{
  "n_layer": 20,
  "d_model": 256,
  "n_head": 12,
  "n_kv_head": 1,
  "head_dim": 32,
  "d_mlp": 1536,
  "vocab_size": 2048,
  "activation": "gelu",
  "norm": "layernorm",
  "norm_place": "pre",
  "norm_eps": 1e-05,
  "positions": "rope",
  "rope_base": 10000.0,
  "rope_fraction": 1.0,
  "qk_norm": false,
  "attn_scale": 0.177,
  "bias": "none",
  "tie_embeddings": true,
  "parallel_block": true,
  "init": "orth",
  "init_std_qkv": 0.0265,
  "init_std_o": 0.0,
  "init_std_up": 0.0265,
  "init_std_down": 0.0,
  "optimizer": "muon_variant",
  "lr": 0.012,
  "lr_mult_o": 3.0,
  "lr_mult_down": 1.5,
  "beta1": 0.9,
  "lr_head": 0.0104,
  "grad_clip": 1.0,
  "warmup_steps": 200,
  "schedule": "cos",
  "final_lr_fraction": 0.0,
  "batch_tokens": 131072,
  "seq_len": 512,
  "doc_mask": true,
  "train_tokens": 901300000,
  "steps": 6877,
  "dataset": "wikipedia_en"
}
Each number is 500 + 50 x the weight over its row's rms, rounded and kept within 0 to 999. Layers, rows and columns count from 0. Numbers have three digits each. The size before them is the row's rms in percent of the matrix's.

# up: layer 13 MLP up, 1536x256, rms 0.171, rows 1085-1184, columns 64-127
# down: layer 13 MLP down (transposed), 1536x256, rms 0.114, rows 1085-1184, columns 64-127
up1085 106:605465455492567431473502599533547464518505478512484447501495493461459524598467415488454499417496459526545555533408517525539462459508445536479458567570519466459498462535470508596527500501516497
down1085 107:536520554424501565470454547480426484545437479531502497449491474552530534510397433517432460503403642453499451558469540507537566471506423583471429528545480435492514539502375554446418494449527503
up1086 105:570516509412463446443545467545503537452392468502481475455543471483493500561502556520487471415433506544498509565580461604566468579436576454461493532504509491512466606628519508472414540454530457
down1086 107:498492485500486509483512522555478541488542498500474542520460526489448464446527390487519596502492551523510453463527464531491485594515533491457549426518408513479420549457591406480496580485558490
up1087 099:531523512456572502494547625456513492439461508423528502519505500577506513525503475515553618545466474502504532473485421538438513521575576440576503528673532479535572499458509562435438480551585536
down1087 094:478538468432574525602538494486538441541466512492513433522512554526499536525461521559527532522498458484475560482499519512476507478464547480415473364426476531468597441550420597505609477399319493
up1088 101:491542476541435556544489554374428466455519507515549571586465480513510558509477473405415535378568462547509503519477526483545511512476470475487502485494450391527410495503573522430520415530523492
down1088 096:462496523526504543548517568478467539468520544437470474452485520570504422562461439484411562482535495443460533458484568543448464531472510523387474498491431513491474487518577556498423451539530532
up1089 098:495453390593498659483549528557429481507520499474460458493384370489444495549535496567513471603487523535561603572527404525543446515447471479488439505449509411456497502478403463500498441514492522
down1089 096:416566474460472477506437450435487549498497498507484561546510400560522487405356477586480450584559459565458465462595522517488471510538493526461413518495590469484486528556559552414517482497484537
up1090 096:537540463502407489582516476417554498429527448435457485503463505494564410552503510535568598494431462541485522535493435646421489477525457477472594485547497523529545347465502562432531589445504499
down1090 096:456478527530469510436481541408486476463544453513463579424515494537576528446397550482455524479576497592520458449555485426520488484424525552568505455457431484468520562552539443454573570454494470
up1091 102:494607471413515477686535526538450484479467480542473380520568435571466464495466450508562423511493532582456479543472557429477508426465534525486506581503537604506490508479571528499480490485628466
down1091 101:530527489457487420595540434502551527474405596472448458552430495508459447477538480539480527612516520602483526479579396444446541532468523551506476515555504480492541531458441539498563493462485496
up1092 098:514502442493519523496403495482506506484470510527508532437530566499550460494462551444476406377492500521500534584441479433522516604574556556479598549598510562480539448405566450470499501488439519
down1092 105:484490496467503556543552559492512487492591444445474428491507624588513502464575446465593484456472451457523519458536564506435486550511514427486507452467429525470505386620493586479539473505497477
up1093 099:505518596572539494509524434584534465469483428477499414508544549555463500470610405450466552521499527454505536488455475521523429539526432568453452506538574425403526510441495533481453514466505507
down1093 105:557491501557473528501543578456508535421471513460508554521562471511405522511524497455465561446405491601538508499595410450460466421510418607536497540590508440542494502586500597559504558553541551
up1094 097:525431380354525589541507533513483556371504464523508561454513510559549508422491438513489534496521517505555624445519400463517487520458453564552407408548496579557642542625524560455424528415583494
down1094 093:518489525469429522482454500497446544565580597414519545521557478530392466534461427440494487563535468426511420532549588529456466487596515413457517571512454424438508483487462537429573445585547465
up1095 098:551520554416511461504471526513596429571502514507490552463467542501514493474537436517525475551519416498563590543490459501501369490466520483465432580497492479486523565509578509517574482407536534
down1095 093:455466563444465553496531466590442563546578562457432544551541493481504511488481529593469462522436455478523403495531520553454477436511463562462487565514513499421488535457412520505530559604466521
up1096 105:533461502564497518486575561509548550529512468443511583507539498416521553483547462488551459513427467585533514473574428539453479476507465598445468543500507602559580454493530518463480469472545539
down1096 105:444494519518544589574385393372490434442454556508635466510484511495450467571510601542439545418556537608448489536498520516532491537494540454531597503477541443390485524506560427503493484593543543
up1097 100:523520447555495532433363442503441400601484470421528492404535432539494503583518544515481546476455438484555578494445500472510486509513514426473593522511511511576582408466499538565464479579443428
down1097 096:591404427502478394509551553577461567520494550488554488488406448422488506453482598426558550506506492507496456499597488493521529480484527491501429492474500460426494594552476482498605557484534480
up1098 102:472477567461419551557471552509481445604572552529504522490482470554463562445515529464499491493502425484614587561471535476443478434504477441443533504473476433508486534570579511563521490443595446
down1098 102:423471408477506377509569422423501536509472487493383577430530514509473544557599531411537548469548486475470508408494498389502495495485539494589518462559521425494425493502490554595599422461459517
up1099 105:536467543552489504446524448429440432536545471535530480499464501495542501490437635562514453510476491519455485502464480538507433561504536466522476412401500448440507308498539397523448532538564510
down1099 105:447511442622432508491463486550381568444540566561537515587527509520474506520441487435540522552429578470396475542551452429503492541541511449449508504471494431491461480503539558417474529457490503
up1100 105:515535533405501428536510533494520533534471504512490451542419620476487493454518573629533502420459526482558489561544505464399543466496452534548434545560503534487508445514610601582506422510655502
down1100 100:500517577423584462452463514407487473593436509476450506604509501510395543433501478488546583586412569470502517425495438459447535466462508495505535439472499456541562432492531530436500486492595516
up1101 100:488481524545438462525452503445457491514584485498528500457445537445430415433472544547500588497515489522542533491528547474491504503421531511525470470537498521536574509513503542630490471550495398
down1101 096:422501545473487551633556471467564464509512481540475564363468441536463581445524490426513422463561473527515541540502491579516519474473446467477426451414520459555462452529538444539610480492509525
up1102 100:583510534545524524497506476475465391499376551459477508569524539519455483482479532498447578528552467505533494519452493507445618473594459472461599503495482482510591505536559509534561481499553472
down1102 099:388520570555520514502503518499571563502513539499494423527550472438471434468498458485490458498578486403462414507561434452491527418528466486505457525486545424472452459515495604546643523599489444
up1103 102:510434490511434406444536541532505486466546484589506531467610539586477490534527390449412541495439597565468482596460455446473496459550472535535531604476531456521393509553539533583511501459486597
down1103 102:515489488400445472604539556473460586506524486491503477430569459471445477464500462468492430535480569507519396523497573453500414418542611459503542456580460521497441461516539582561423436435511439
up1104 100:482490538489474398498550603540522484438468537455624516569409491510566476469592479482507549551523514584559622506541517543551463451522485491584554449517375488550482505347497588454444486526517557
down1104 103:428455550444539561418496528441506488514607473521444467494425542427494518559478537448509549505491448543516545494548442609442536388544576523599481549450584464534529506452490394481512567478522526
up1105 099:515428476504390436484517569511521557469551461524557537392499440404577537536448554554493459486571466503478502478537533427481480465469488325519446508463426517466510599520460443548565543577513491
down1105 093:371496521517460511500530474475494464546464530489481446583595461567377463464487397485528493513464556503485502562518497515497576456476517621428536504461622550447502381458503595466555564508473520
up1106 101:500496558475460489472487537565523496538536510542518472565507443485466563512378504505493463528444527518590489502511536521464627468415477468501562507614500452594487584451568423470469424585491421
down1106 098:500481570389514508450475474516464487555476457527572477512507509502541457524492530553535372506523492614422466513451561434492432534535483497530481586502541444498483412460458479480502464517409538
up1107 098:513505445529488453501601527506536391557386517500432443506450580463468483541465557445591489565535479511389554536489580509578537555545503422486449396421556539410550454520502481566513521527490499
down1107 105:487499526510456486614498527525596615583495519492461484412369521429422491542567494496477559556469524444480530557457510446452508550488442541495507429519542524507562480516490493553488498506563533
up1108 100:430532545569490467519544455438510401518506489465531454501626521493547443430539479393578533591446562453502442574459476520590516526451522476485483586484437489520460360509545467515512508477483526
down1108 100:447564543481525517442475563422494453485542451463424557537513491539492500455543584540535506493508588570447520493484455525477539544484488452538481496518484486468506484489478483485522564571545502
up1109 097:412538501484447433524542513508556486453580483429495575455511457464503379497502488540500478548443471512620484588479465571515523495477490521455508503525640499570493506549449553530449397463576486
down1109 097:543482488516520532508464438451439557518493517500485518533511509539495475497432543510470463581492487503506495332435536462471533552458540480541458508573459498500502393347514446567546435501523577
up1110 098:489552526402576446497529482532480503458522480441468577505550414506562427573478557371533513533480527559496467460569542391488425474430434603557487510449463454439454544542567486497492459515538518
down1110 101:478544525605389504517497500560543456454392470467409472491485482468420457478493500624435536505558505516454427431474410607523469511412465431446489490592608505498492439464494490531408544452439489
up1111 095:442517479402510544512501384535503582516539487504467378466413566443430596487507490511448545469467470475444503458447526483474435540512490462457581467397617461469547567514511422566601534471426461
down1111 101:431491444622465450477569492496459376533454498481513532503557527532527457517542489539507452582509544470533452558521500432525521451477499513523400454542462487465468469506469552435524478578572532
up1112 096:510572393485507433505569556514492466468489530550571496511563422517489482491537476532519547434437501482481444489530483476511530481411496484503532452449559549574637531530661469404455505576493490
down1112 098:479451524570540582480481494476431470519571505481461548513505459522452472590512504469480447492510423521609444499432429470432531506498447470499480527555469516484473516483461476489408440527494596
up1113 096:493422479445483487572403483566514548600534452519400479490469407418524519494438456483458583625550429467437559469448527547547522496598538475504486534474455485501475528485468448491475472460491525
down1113 099:521394420493490492540469477420428460518505566551597545466491564592421518512504487505519508493483446601575539533585416445402522497442468601532547492569521465584534526488575488542591523490491489
up1114 096:488531546454482472574508432476467555487515615518553518503514527502497504507447492498528510440530487421516553476551543447499453600473518552542497596512422467475403487338477536518500470542459453
down1114 098:544502465534503478472481595545531356522567482441414493592486434446486546413552508545558471510528488505476491481481340494524510501539536505452500539450532495543528430451551473533425418553542617
up1115 100:526500489550462659487397487469516472504516525478518481537417461574501547565539554467546453531457526475538439514591543564523532473500525584370521427511536630533499488438528477391462542456450482
down1115 101:542565445528540520550510514451522531486559619524502456491472615458414545577526546465491455490408566524531496517459564584577517486447489526547533506442493500518458552380479478449550547467478523
up1116 098:528503414603583471495613470502539526600545439508458523468554554491477443491500485528563491522509466500509456526371537445554451563438507405497435506460444538476508455408567416508470493508577638
down1116 094:503459508445527446500476494519508430536507433565491545445530522432523655522368490504481412448508482534525512530494566524501510480535517490433529466515511531471511470563459576473489622528550551
up1117 101:565446512451552535582461447470441541540487552516475509484496468555636468590507470457567462417566472411481569476481565509497459431526507510513458472438501516511485477552560553429387543502471438
down1117 098:507510433510453509457528503507500465466529464542496520539550455478579493478475435447477581499436554635544426536549512457466553417611492498479455411461436475456470530541480435445527462551528528
up1118 100:481466495486518406501508560456451508548465508455413511577448584490417479502468463444532504563461532509531458499440453532493422457418531428523440441458513511455556506444517481537504537414537542
down1118 102:468527504633513573520456486449481542573472564488467475494474526472566525595583523371496500393511414553402512508504517396450517560506498534452531478431419526528453571472365510502532548561513421
up1119 104:537431476466585451484529520525448469423565520520519449457446483344390526432506601518442498517590466617499553538523416569431542475512431502494550536580569566486549464582443494441472486448553577
down1119 107:567466434444539537489457418480519513565454458504482593479553478396449558544575536409617522456510449527536494526530506606588484484470460545579447543538399424581417525564502559525534423547473499
up1120 098:462503558444437558503439447544494524430490463501440449499629476561507603457506505532585491549562515573500537497509480474473553535510488493537499470418619480425490555434519531510442522543561610
down1120 102:486443433422481498565461502536487530429516519446516440511504503444440501536469494480502496488503507449563530518514591410512540481452595554524537514464503491543493534558514498498483470426545431
up1121 102:478439571469533526527510448464470457453462505518546507518495446494499574631488528511486464476469454512521411447495449626425457473404488452491507523487383500554514491513622525495550518566515529
down1121 104:567524451441538406457480590581458537500525527525524470487490436469511497415561484533530495505564490449621523593502563469457551566562465464399536518543587546598530440557510498444473469434493513
up1122 099:498482519503445473413514417447534448463577468488512521562541422621464512582506497506599585386480690420586593493530429482570531555485529483529562483540445599590505556470551525463471533511442422
down1122 097:459531524529587519522452588493564520487531554534530496487484581498550546429464483470444554514477381465439387410472541497386497502565534502445455452454454488395519474548556430481537400537539530
up1123 102:437531496441513516492548511515539446494423529540478550438552466521433505584579577560509507472545529507568515473485411517504462466470472372500557477488407524494450504447507463504523617515433480
down1123 105:522497467521585517434495458558423540495521539590440489429610489578574453558517528560575524503492449555602481474461484462638459493478471470490444574524580542515328493541576505451520508427494496
up1124 104:411538492536524501560492553399462439501464479430441423529560558434568451538535564475476555456522511454537455514466484545487559530468582608509482443467528506543466446558524547542489576533571452
down1124 103:542498551522491483463476505500514486527463496395440563484404469481493457481503491483532450411463474571603475585544520389475551557530516457586439477441487566553551549611505490472549547499435450
up1125 100:601450536483453517470436476471507519596546403590521545459425432488449495504436438464446542474423482395422476459520532538540566560434442507617465424558540434524496574539486445516440481521449468
down1125 103:539544566495472527512521488490476394521523510524488459481583525590509476543546439510497522397512487479445461492460438543573591558509521497509521493500455497483494501497439508457447458455535456
up1126 092:472464462553457423494559525529486500458437560458553481513422563510489560522517502566614437438532503387581571569506483570517499414518565598433510512527482447470483434594398411516529494510398474
down1126 097:489570479518486519488433526517521474531553473509463456538544418554523493460503453523346600494475460510407467415499463541480528581516501479508521554442504455554312523454433450528478547524529444
up1127 098:461550454529447489561511429497450573562482462564444517504449618584482412512508466471488541486493557471485592559534461501641510637496546454477567547589564445496525464439540509435515508473447493
down1127 096:516511581510556466501504467422549545394467528449535496445581474487610543506521486506491484419534560612493422439524511445409456479462574495463462503492592575412505606597471513524518554512429494
up1128 101:400472641509506496544484549543514462597493507451574423425419514528501405506583519517523423511520497456461588449465433502535566455466416498465503474501453594471580463571494534526483482570460456
down1128 096:487490467497496522500536470469521493452564570588455550586536436395532509470505432564503466488451519460558432448571598500529454474526607470666479451500452488500484584458455537535607460436517574
up1129 103:452527565542451487501396538457523504513602535410480523481540515416547584527484480481423531496510510494484522392458542421500489460556538538496514588517515549540541454484576586428506519507538585
down1129 105:536488542500450492491539524523493452548462424466647566575446523463447473488460499529474544427493571393474641563445531539420467439541499397535452555521567496472465478563519477481518510493613558
up1130 099:469505496573564519447474522414417516554477508597423535512453366537478491444454455383472580510494499520564471551496533535514530525477505453447627654470442519531550497426454519507508544570499500
down1130 102:433490547474430555617484463370489467466475589502478470504580605356395502446453430513517491484526505512547481488490478552476459590422555521503482401444486453557497473479564616452539571411464506
up1131 099:585535522499467447529455550460466568490486459482479392452487474495603529447491463523461527442574465536489573556480480580454476460488533565463520469583489470497513543488476467522528465476540423
down1131 094:471471511488533463500524580548470496522492588489487436515581505453566603522434542576478492486486529574528498452467605497482495548595450493528495410569567520441475573471486431460531507506420543
up1132 100:386497529573551498530438594455483523493550417504500507536415586450466586445498455511501519528505524505493523538567529554572526509484530449603396416560448421508472415504528513480591550452507517
down1132 108:505477431573453537545527523463505544414474489470433534510446536501505517501516442473584472465493490560568456577444435484432542544393499496544506443445488528429586460435500459499528561486480554
up1133 100:592482439513402532557442490471462533393531570434486522434526522600518562520493541529512527501521543491488418402477525566582486475553553552587511501576495432472499571370464437434575512454508579
down1133 105:430468444473513438559546477428497444530473515469532474520441595495467492482463479511560474578544563531560652505481520499470449549511517524459577440474567412532387572443517501535503536463455517
up1134 092:485510512495509482518557551473513491536493446510491513513559429591481415505598581468462525524455461439467398498390478487535487484350586554502551501504457564525557450462446503546444512472562469
down1134 097:451479474559494420469488497513464408497404409447556540523446435524433562506571475608519456374468507488501493608565505528539481525498567562540463479526549547592490528512495425536528560452487532
up1135 103:418432435515493464507569482521499476468465483529469479487420437531492596571585544483549441552555486481513525481533503466494546504459515454494588488446478448484585489504506509468533421406510477
down1135 106:438476411549415530504507453493485534550498542507417525549515443460547448508591495525514479461548454414531497495434563547500470560505504452546511510527452527521494454525397603438547491582503548
up1136 090:501523558544433418511531398459498550536523515428528457451458492531529441512539492526455526475478562522449559520466474556574564445483535490386540486500527518562457470566520553453464500521508513
down1136 092:523420450475515539498491515539551501417472515567502514514433467486489485434455509499551477583511535446489497539506416472534392535496496525630564514587500494509569536398428461452558523563519470
up1137 102:530528538538505639579427463530473519396502563465457405437528435470476432572530507615425473467524550538556504472494576427466452546428463450448521445574543427460444525497551526482488438564581512
down1137 104:425567502620457448594385536461427430518506490454563459502465441420501418582445539447460551531544554505408573531522435500524502500513559508554481482430427555443458433384492511486528553397578573
up1138 093:401388539495540428542506423522497411537467416519469425483542457431502496552655458507448506440525489536505538554523464551439613472525618502574467475526441512564553486458528492562475495446554465
down1138 097:501513470467459502480469555498450575493492519411460426499527476453532451458540465471442499516508579484522421561522462583453502500523526507475536447540617500474548489536492587541523534497547545
up1139 124:475509521576516488566561491456470446568441373474511500472529486473508500518527548546459458527447609447431518447502617523532515493563400533397488501463422463483547494571334504581486521494490471
down1139 134:490505475460544514550514514512552526540458473384466436522550538527569471530572467585473372575418579479425497499558682518524405552517456562450514439501420529374539424544360446545400512502551559
up1140 100:489533479464462537483426455533465535378435625481456608619531521459551466521583505557478452560521482455519493568501378514577520533467500505474439476533583538475543495585472463555531462488494517
down1140 103:503547512500511572495400558547405601492542524474409420538471478499494517475531469499487544475387477489529493503481468557453426449530414458467503597480513535578485534565485548465427543604548459
up1141 099:489530543475521497481466451528463479508520393529390469462553492473479496534503506431359468458478460459568461521522536576557563491483457472483499390493532473465522410529548407389581516532561439
down1141 097:467562442440424433464369424548360485452547436546496491491414487444495441494454458592503489502464569538522455552400491500482463451529437559525521552461447512515529449533544494508527494507487524
up1142 099:519484565466507522542517474473478464469524539529461425434479407495540392533502519505456459486557521559357480544415432467474519415467474446497573504562402550556478492490453519511356443554498437
down1142 102:523533490521473525490422543568491534498440552471600503473537527447591489444561438580429565506564425463591487515548462468561527373408475484475502413476509562523545503458434543455526475564512372
up1143 093:498469507506461514458544519613496483462552568525578565476499479535465466505476516598537545509465539493555505545434509507495447518507549487534529458536543527462517477491503502483496463521417509
down1143 106:490470518535472509434470423456455474544430432483499515485447454522525512514460411525413489518447456524417440434542507570607502471513516581509477514558538510505470469487478474571531473499445425
up1144 100:463536415546478545519519382450497432463454501442492454390464479535521499534462505549489548535560468518531480533559452524394510573549472551508480490406518458501506470454506502527485558438436466
down1144 103:483548496454568478544579457464501420501456493489485428469458527418460532511494509497482435541575462451484491569533541549479473492475466556615482580445550448490539459416347479544576486431499525
up1145 103:549482476426415528452410544444595490561456511515480486507634566471546501535533487580474438496397450550515528466504499522530538617415441476436553507451468467471518481467466453571489465562583467
down1145 098:469487496573458452466568498493469473533481490490512477444472395553555542477513507495467512371462469516521593499511562491463520399516448464565413517630461485489416462532472509453543538440428526
up1146 094:511543518510503491447502498491573444518602465557497529466491519420507569408483516476496544497539518473548562452479417496496461486482460471548435536467527584522518497525491494546426578440492552
down1146 091:528478365448500470531593537542394565444471542492506506551491449496411481573475462603525531498395480440435487538508491517532439555615462467498538507597459509492580437509551545422569457542487487
up1147 106:448523521645451541500543543460491503504494545530567512568452564490486445506579500599535474499464475551519433519429548536535528451466496560502447571433503587524528469505491494500510521396504503
down1147 107:567467414500520506501378558443467512514575580491473475532415546518490562499464493606500472532414593435498437485444534504498545476434428489462522536562443516438450559532556493579493467494513475
up1148 101:376588510544519542518431495482482487514406508500476553534519533518521475452497542532561463475548457568456468559458456606522489474530562527470560535457456508477424439486540428562530474427568455
down1148 097:531496572536511569535499539508541574479531410462492488545415449562475516406438434593482552502470513402437447534496517463516499527507441515516483323499504472521453479508484534486463503551529494
up1149 108:487537472489467488535518451445470464537415491501525501476511481483467405529557491560601454553408489545416544469457504515564440520594561600487499423502518482536488416493490523448473465467539537
down1149 105:425557457444557609543419471553510538533485515393471412567466458453491465551542507577479474421418518492461499477563517421554427528539492497492580526478579447416549495476521496450513497470507579
up1150 098:470549535507496546450575558508541498419576466468458548507470511523406479574398580517414488400417466494513489568499516528562528465452542435548523412519453447475455569503487467443532422485512426
down1150 100:385450521476564489511457475459425497493491492448515452450490479537536541474511591463551533528494410435584582525552489542538487530502576572517525547503444530555499599449521494458475505478462496
up1151 105:503502616516587553473536514484518369525513491587563512445495515493531465581517422524435520497442533566464572430475480464552454538473490475499521529507526476463478497550481528608455560488511458
down1151 100:519604586501433494556431483445387566542516482494475419477468479483601545451409441476570468413470434566544397507468498527446531463461485456600518502547561466504448454561533471451560475520448460
up1152 102:519527538552391510522459587455588539526509476503586448528427454467469434567526449549445545527526493539493452493437527432503541466479501488420455473464549514427453437446469483586542518456545470
down1152 098:469529548410562472412550438448470448529506471435545533439576476651462476448563472440480498475513519503592537450454478400492460473463537582440549509460469560499503479460582452507484584449543502
up1153 099:459480501448431463424532495570497545443424481600510502516502452523460560576578574565507447552462460536550460538451449426539514533542539491443535583470544495413539500466467498509500566559448494
down1153 097:452474476474493473535538556503529578499494398430429591570552450471512537554465485468506488470504531405461503487440532472439492448441505470502446516466529571453503531534508550592441542459490436
up1154 099:566516505425456458424479515450483434522500479460554521406606615517538527513375552516546512498586484507527458496465524434560574492522501581513523524503569440522548460552555433540548513569532548
down1154 102:557487449407499521563559609488505532451499537501490433522493418478507549553494468446516486518472533498522549390475550473421624423456475553495440409469531518519514518477430519459531570533436544
up1155 098:486444515462464489443472456501423414518380457503489486480530509471482415482530564542445602441490458452591460521456545548515491498517423495501560469510549453455462395554461592474490447410535580
down1155 097:454479586521504498509333549603437464521548459529511495557581513561537499617416542487562488547568609484521499450457448555479472487462496487511546435470494440539464464441579470436520477570465558
up1156 105:474558572591503531510558514608392539525494589530417496472443465512507442544468491504533486402555454544475433478491529500493540470439503406578526477458510517506652426478526541500581437546460485
down1156 100:514530442459505457471543393564488534543391455545461535501428364516526427491447551496464531524489510497474556541504489396626448415476509514487473525518528515545499549451492493552472467516531567
up1157 101:538478484557461529599521557450514484519466503485557493517483457506499437509623502641549532478521430502593573504506534528486516529524452443470490448455453519364503525504505455435501380442561486
down1157 106:516473504412418488451571448493391495522507516627468488550506495477538496457468429550532550472534438445578467433543445561456479496503607492598374530508435521563508482447492484449468400466518528
up1158 098:598424549419430443520456407509449441473501486529474575462447439503500437425506449488468543501541525516481529488464505522489621431543460488586512405488542566532400506556562541552496501602494483
down1158 094:447571518574551518496491550516552582426556463480443473475461532475491622593541504500572434584383424513472498456447550462503492529543591503437481414562512565483573527481445498495709528431556541
up1159 097:538416499594488418482546532495536443480443502515625537519552402487449506482503605503496451574462516486587494470419463548500554445559540411393598489575538482488544484479481443560527539496485541
down1159 095:465578547435560508489511469485414526601553506507445447563524450599462580490390509491559469464458436558441542440575541486527448567486421432441411586375443549597477512519501494466420486496517497
up1160 084:468540483519420583564460395500513460479488481543463509491560424505481474541523553514486518512507494523537488462533532467444579520492553507459594435526492547417472520521461610520541462495493436
down1160 097:502480499440512441443550459482489525428477554502562455479470521584489557439519501495472485546577431439504458523516460454495565544424461483540551365464491520634578547416508466603566534495478486
up1161 106:363397534549483526530488529430488469462436537488499431529456481504496551481505592526490548617538504477437546480513578478500457609441595599392514434539569462387492522530517581567501470486468452
down1161 106:445462460455463511497495441547433488469394547534475440555553460537522530510434558451520539474487561458476442482541530590479486451383584509491552431573526496510446549516550503422501392492421507
up1162 101:471520480426452354561424517489544492566542577450482509487367516536431530484524410577503431503509536525518500520482502486532538462640459452405609497544492493496495534451477478533588463487459478
down1162 104:506482547449511530502487447545471496462512434466515479499586466398544507463495440526571486446490450556558592418555439548522535605446493545434483537531520529463472484491526568468460453576446548
up1163 099:439448521514448532487436567492447421503551521471443504561417495471531488440602522435615423455536451540547513561581477482508506475580571476570385516442552465530512416430628507463526493444418388
down1163 099:559504495516516424566485516428553517475465576448521552556564504442442485578466557542475478467584470498483510525500467505596483541542571536484456457496503511520457535467520459590548447516549507
up1164 100:502466522532519512436516463590557491489490514580582455531504554419474467504556520571556477559432437454457581404520500439572513486438586551470533427538399496457445481518528475447575471506522377
down1164 093:490429491516425463474463519452486466533445561562525506537524528506509484496455443511587354493459506504466438481504476428511544491510415485456459471465478536480507489526415549505732445561433556
up1165 098:541500457527511494515579538447569492570521499557453521453477512490601495503480506481476517548430444535640519556535469515476506474573519498566492433469498472440488505544525450487396450499508431
down1165 106:525527446511566444398476520506497465527411508426446494465568466536610518514485473537463546572373487455556505443465439505545459565403498525565590439492424528506558485501485506528469596515438541
up1166 100:520495528371508497474482515516541433517495480514474503484636574511495496519499562504502569508479536561602531467497434583545508482516501412475570486526488418556462529478530455520518512505567486
down1166 099:484504401439511412503533505378545544506541437416410593554576493483598512485543444559444491502576536554516488528565521454560400503497480528510481515494523483526396455459511531444588597457506586
up1167 107:516446562588386656459461465558425580434494513501460493501519524483526585561447524468453520529491572408516506460495474506539510537505567452479461549553549547479441511406477513488538470618524581
down1167 109:460513540532503588448457493497515551467455552448405521608469524495504453521533467409529574458425515487495451446486454536518487552536438542446498507439545549483508558503480453556519601574401443
up1168 104:509449488540631445469485521468502496544530481563537384469447495522472449517477573483563530480575506540486508508419503363523512555498432487488527514493475465488477528498486459530451523486535491
down1168 101:463516414578540449538527522478465459524491546472518509480565497483541589539544427403571529591505557362523538440569463562521482461514398447583465440589420443482500475478396507555497529497501539
up1169 099:511482522500444477535603498449483592480477557513499509518498515427467467525523535519514420563520462552536544548488435399569496461463559447590374512567493474472496553475502424478515512563479466
down1169 094:632439499479497372570414475429487544453455462546475544423585537528521511629504502498492562469554439419584402515457545489528486490454515497492474474541494530484519469513520448487436538560401509
up1170 102:460446479509511462567483480554575467482579457498497449458503507464464423522532571441483585514523505559536555657524528515490578487438525497429470542409496521481459484398472546450554529516501457
down1170 098:418558531460510591507540554450522441498557535521559541476494477516462505535510491526500501476510586578526475536477543462576534433354396582554441500476477537433572463536469524473569505501427558
up1171 101:503504508434486483572483502452488456492502586503461573547467459571505517521427436447475440444573552490516499493519598441482491439447563451490569530525523487528507455525451456581539452479475518
down1171 095:520546528545558553454500524493540475597454409428543570534505532523508498486514519519373411585508439556518468523490471600508443558515511500598501496423519522509451420523503534469530499506427491
up1172 099:399468550481511534565530468480371499496528394500487616418556470565493424456429502485525542578525477522462550401506463521402442581511429516473551551430470538622462537523456454520478471470548548
down1172 102:549495478500526473422495516499547400510482561451476404480465602538546472480438425500589575429528497466490473524458496495475498514465544569561479507548526476583497500438467507539460547536485433
up1173 100:428545502561490461478499589517604443597453546526484541490415435520494472479477551561492475475381508537490447513450529580489506577491472394530502487446633475448443584549601476441584477489441480
down1173 100:493537474553525437454436435481494471420537401518511492438502508527618502427532535499544510580521420510516593509506450535495479513486544426521554544577457559503476528526479556411510500502519457
up1174 095:500480492467462448463519489579647482514423504499511412598531482467447472597469473552472520413488481519505522568465447405560572457483456501549458517481476444540455571544527503518472498614471581
down1174 103:478475416515517518484473554436465446564483425486487544506487567465521503484413544449564531484473473549477580570468503495506529419494525545470497560531474445366584554508450534504497559517519553
up1175 102:493464495540565500499523488527508415468529543453527415469460595499565521512489558567567465450534542491486495435522464522486471466451473503513464500501570418466496433593479433507499456576519385
down1175 100:498530519589444455435467499488487543489550425428411497464535427553468555464511513490500454484490491510546540511555561497527473459490472499594563455409488556526436617494487514474595563570489604
up1176 099:530519546460482527529439591454488518531492466470492591506468453583527435489457429507440581524512507432528534484564411506494455479449527473489468457529517438588558496491616498433493461559477461
down1176 093:396502499575519513531573532467588572518441489400511583540405484449468564448502581448484473486460467477516466565547475537461479473450503578531470572445517587442472524558424476520580486531419520
up1177 097:513473571506549508483470465565452442535503498437484551552573510528565512545543528443456518519448502461467455548570546433481472510444545463479493479475477504457551492502533401583510488480523523
down1177 102:438503494458533516565499491471562532501534603525512493455456468479495427467536539586549555435525506514522518405466567377575534425557517562474456477532493502541486584511584558512496544571483522
up1178 102:549518505560485616473425396442558461510460531566463557443503406481429529559484496598578471544474422460535511519438446511435349522553503633567527533521454510586581416489561455410525429481420458
down1178 102:462531521467481541563497494531532512559585422444491579414487557486574450501474521635549518505393442409554517475462493463490517544502441485526436519495499531489492439512457466430466509555571532
up1179 101:498562534577436403508501529466530551549395538520477464564428409422558443554501453431402550578526537462539555522402573447478458559406469518548561531500506423487393509511505494565502453605496496
down1179 105:555506548476486478465522548505569496478490509494414478464504448552534407491527474474439497599553462554564406491384493483553435583537465552498496477497552560413444461504574509451424513571459524
up1180 100:510521534512486544596554465562607472601474490497561454562488536518445548493513459574582463465566512547505555475507465455396438561518473593546445475554480530464569391465434518466569430544456459
down1180 100:434478467564457538442547467442469500564408454414474552566456597493461501579466480502467454586404500421569490434509427553629539446558523471528506583494502536543479474486524534418585498512498533
up1181 098:422429452481576571435429504493447451486546561538397533419476423480553602569529508569497470459508494518489570455479495450515484455407566474492546553446476492491550507493670489444479490563536550
down1181 097:570491473469510572520550455462561483503539482428486531513488482536541482487441581564548516522517530500509484377575540481450480486473466418486518442523477510547484496479436447505460465494472548
up1182 097:465507435558465588517530571568508452484632532511542463448485533616491535511368542597522531490547419502529517458491417445465521603501620422415454442605459446471474537503539500565442554450510404
down1182 097:456533487574496424496587518568450512514526526529516490455555480518636473607414548443548539530476425537500465527462486505547489515459476460486535390419461494445468570432529507444497577513438463
up1183 098:505440475520480444470458407516574531543428480493491483503498516497514504508504553528509509528520460529499540567580440489485512530476535416531595468434480525568521404616444474498497456395537463
down1183 089:567546574522648621555530551519446469559530446473502441482510426420436521503521551520425484421514600453485486484491528467579411545531462536489528527581499451406499537503517590411569583563418501
up1184 101:467447490499516481545546538471539568574447525502550473431477567498473501413497548460366468484543482515526512459487546489553541434444552430594442481387451518461563452552493415510474472501427565
down1184 104:489399571506474497508501548523467505442569518480490527455307444422509504503547438540493457518517456487484489438500452400463565490527492467592438518475507488401441487598541450426524525528537530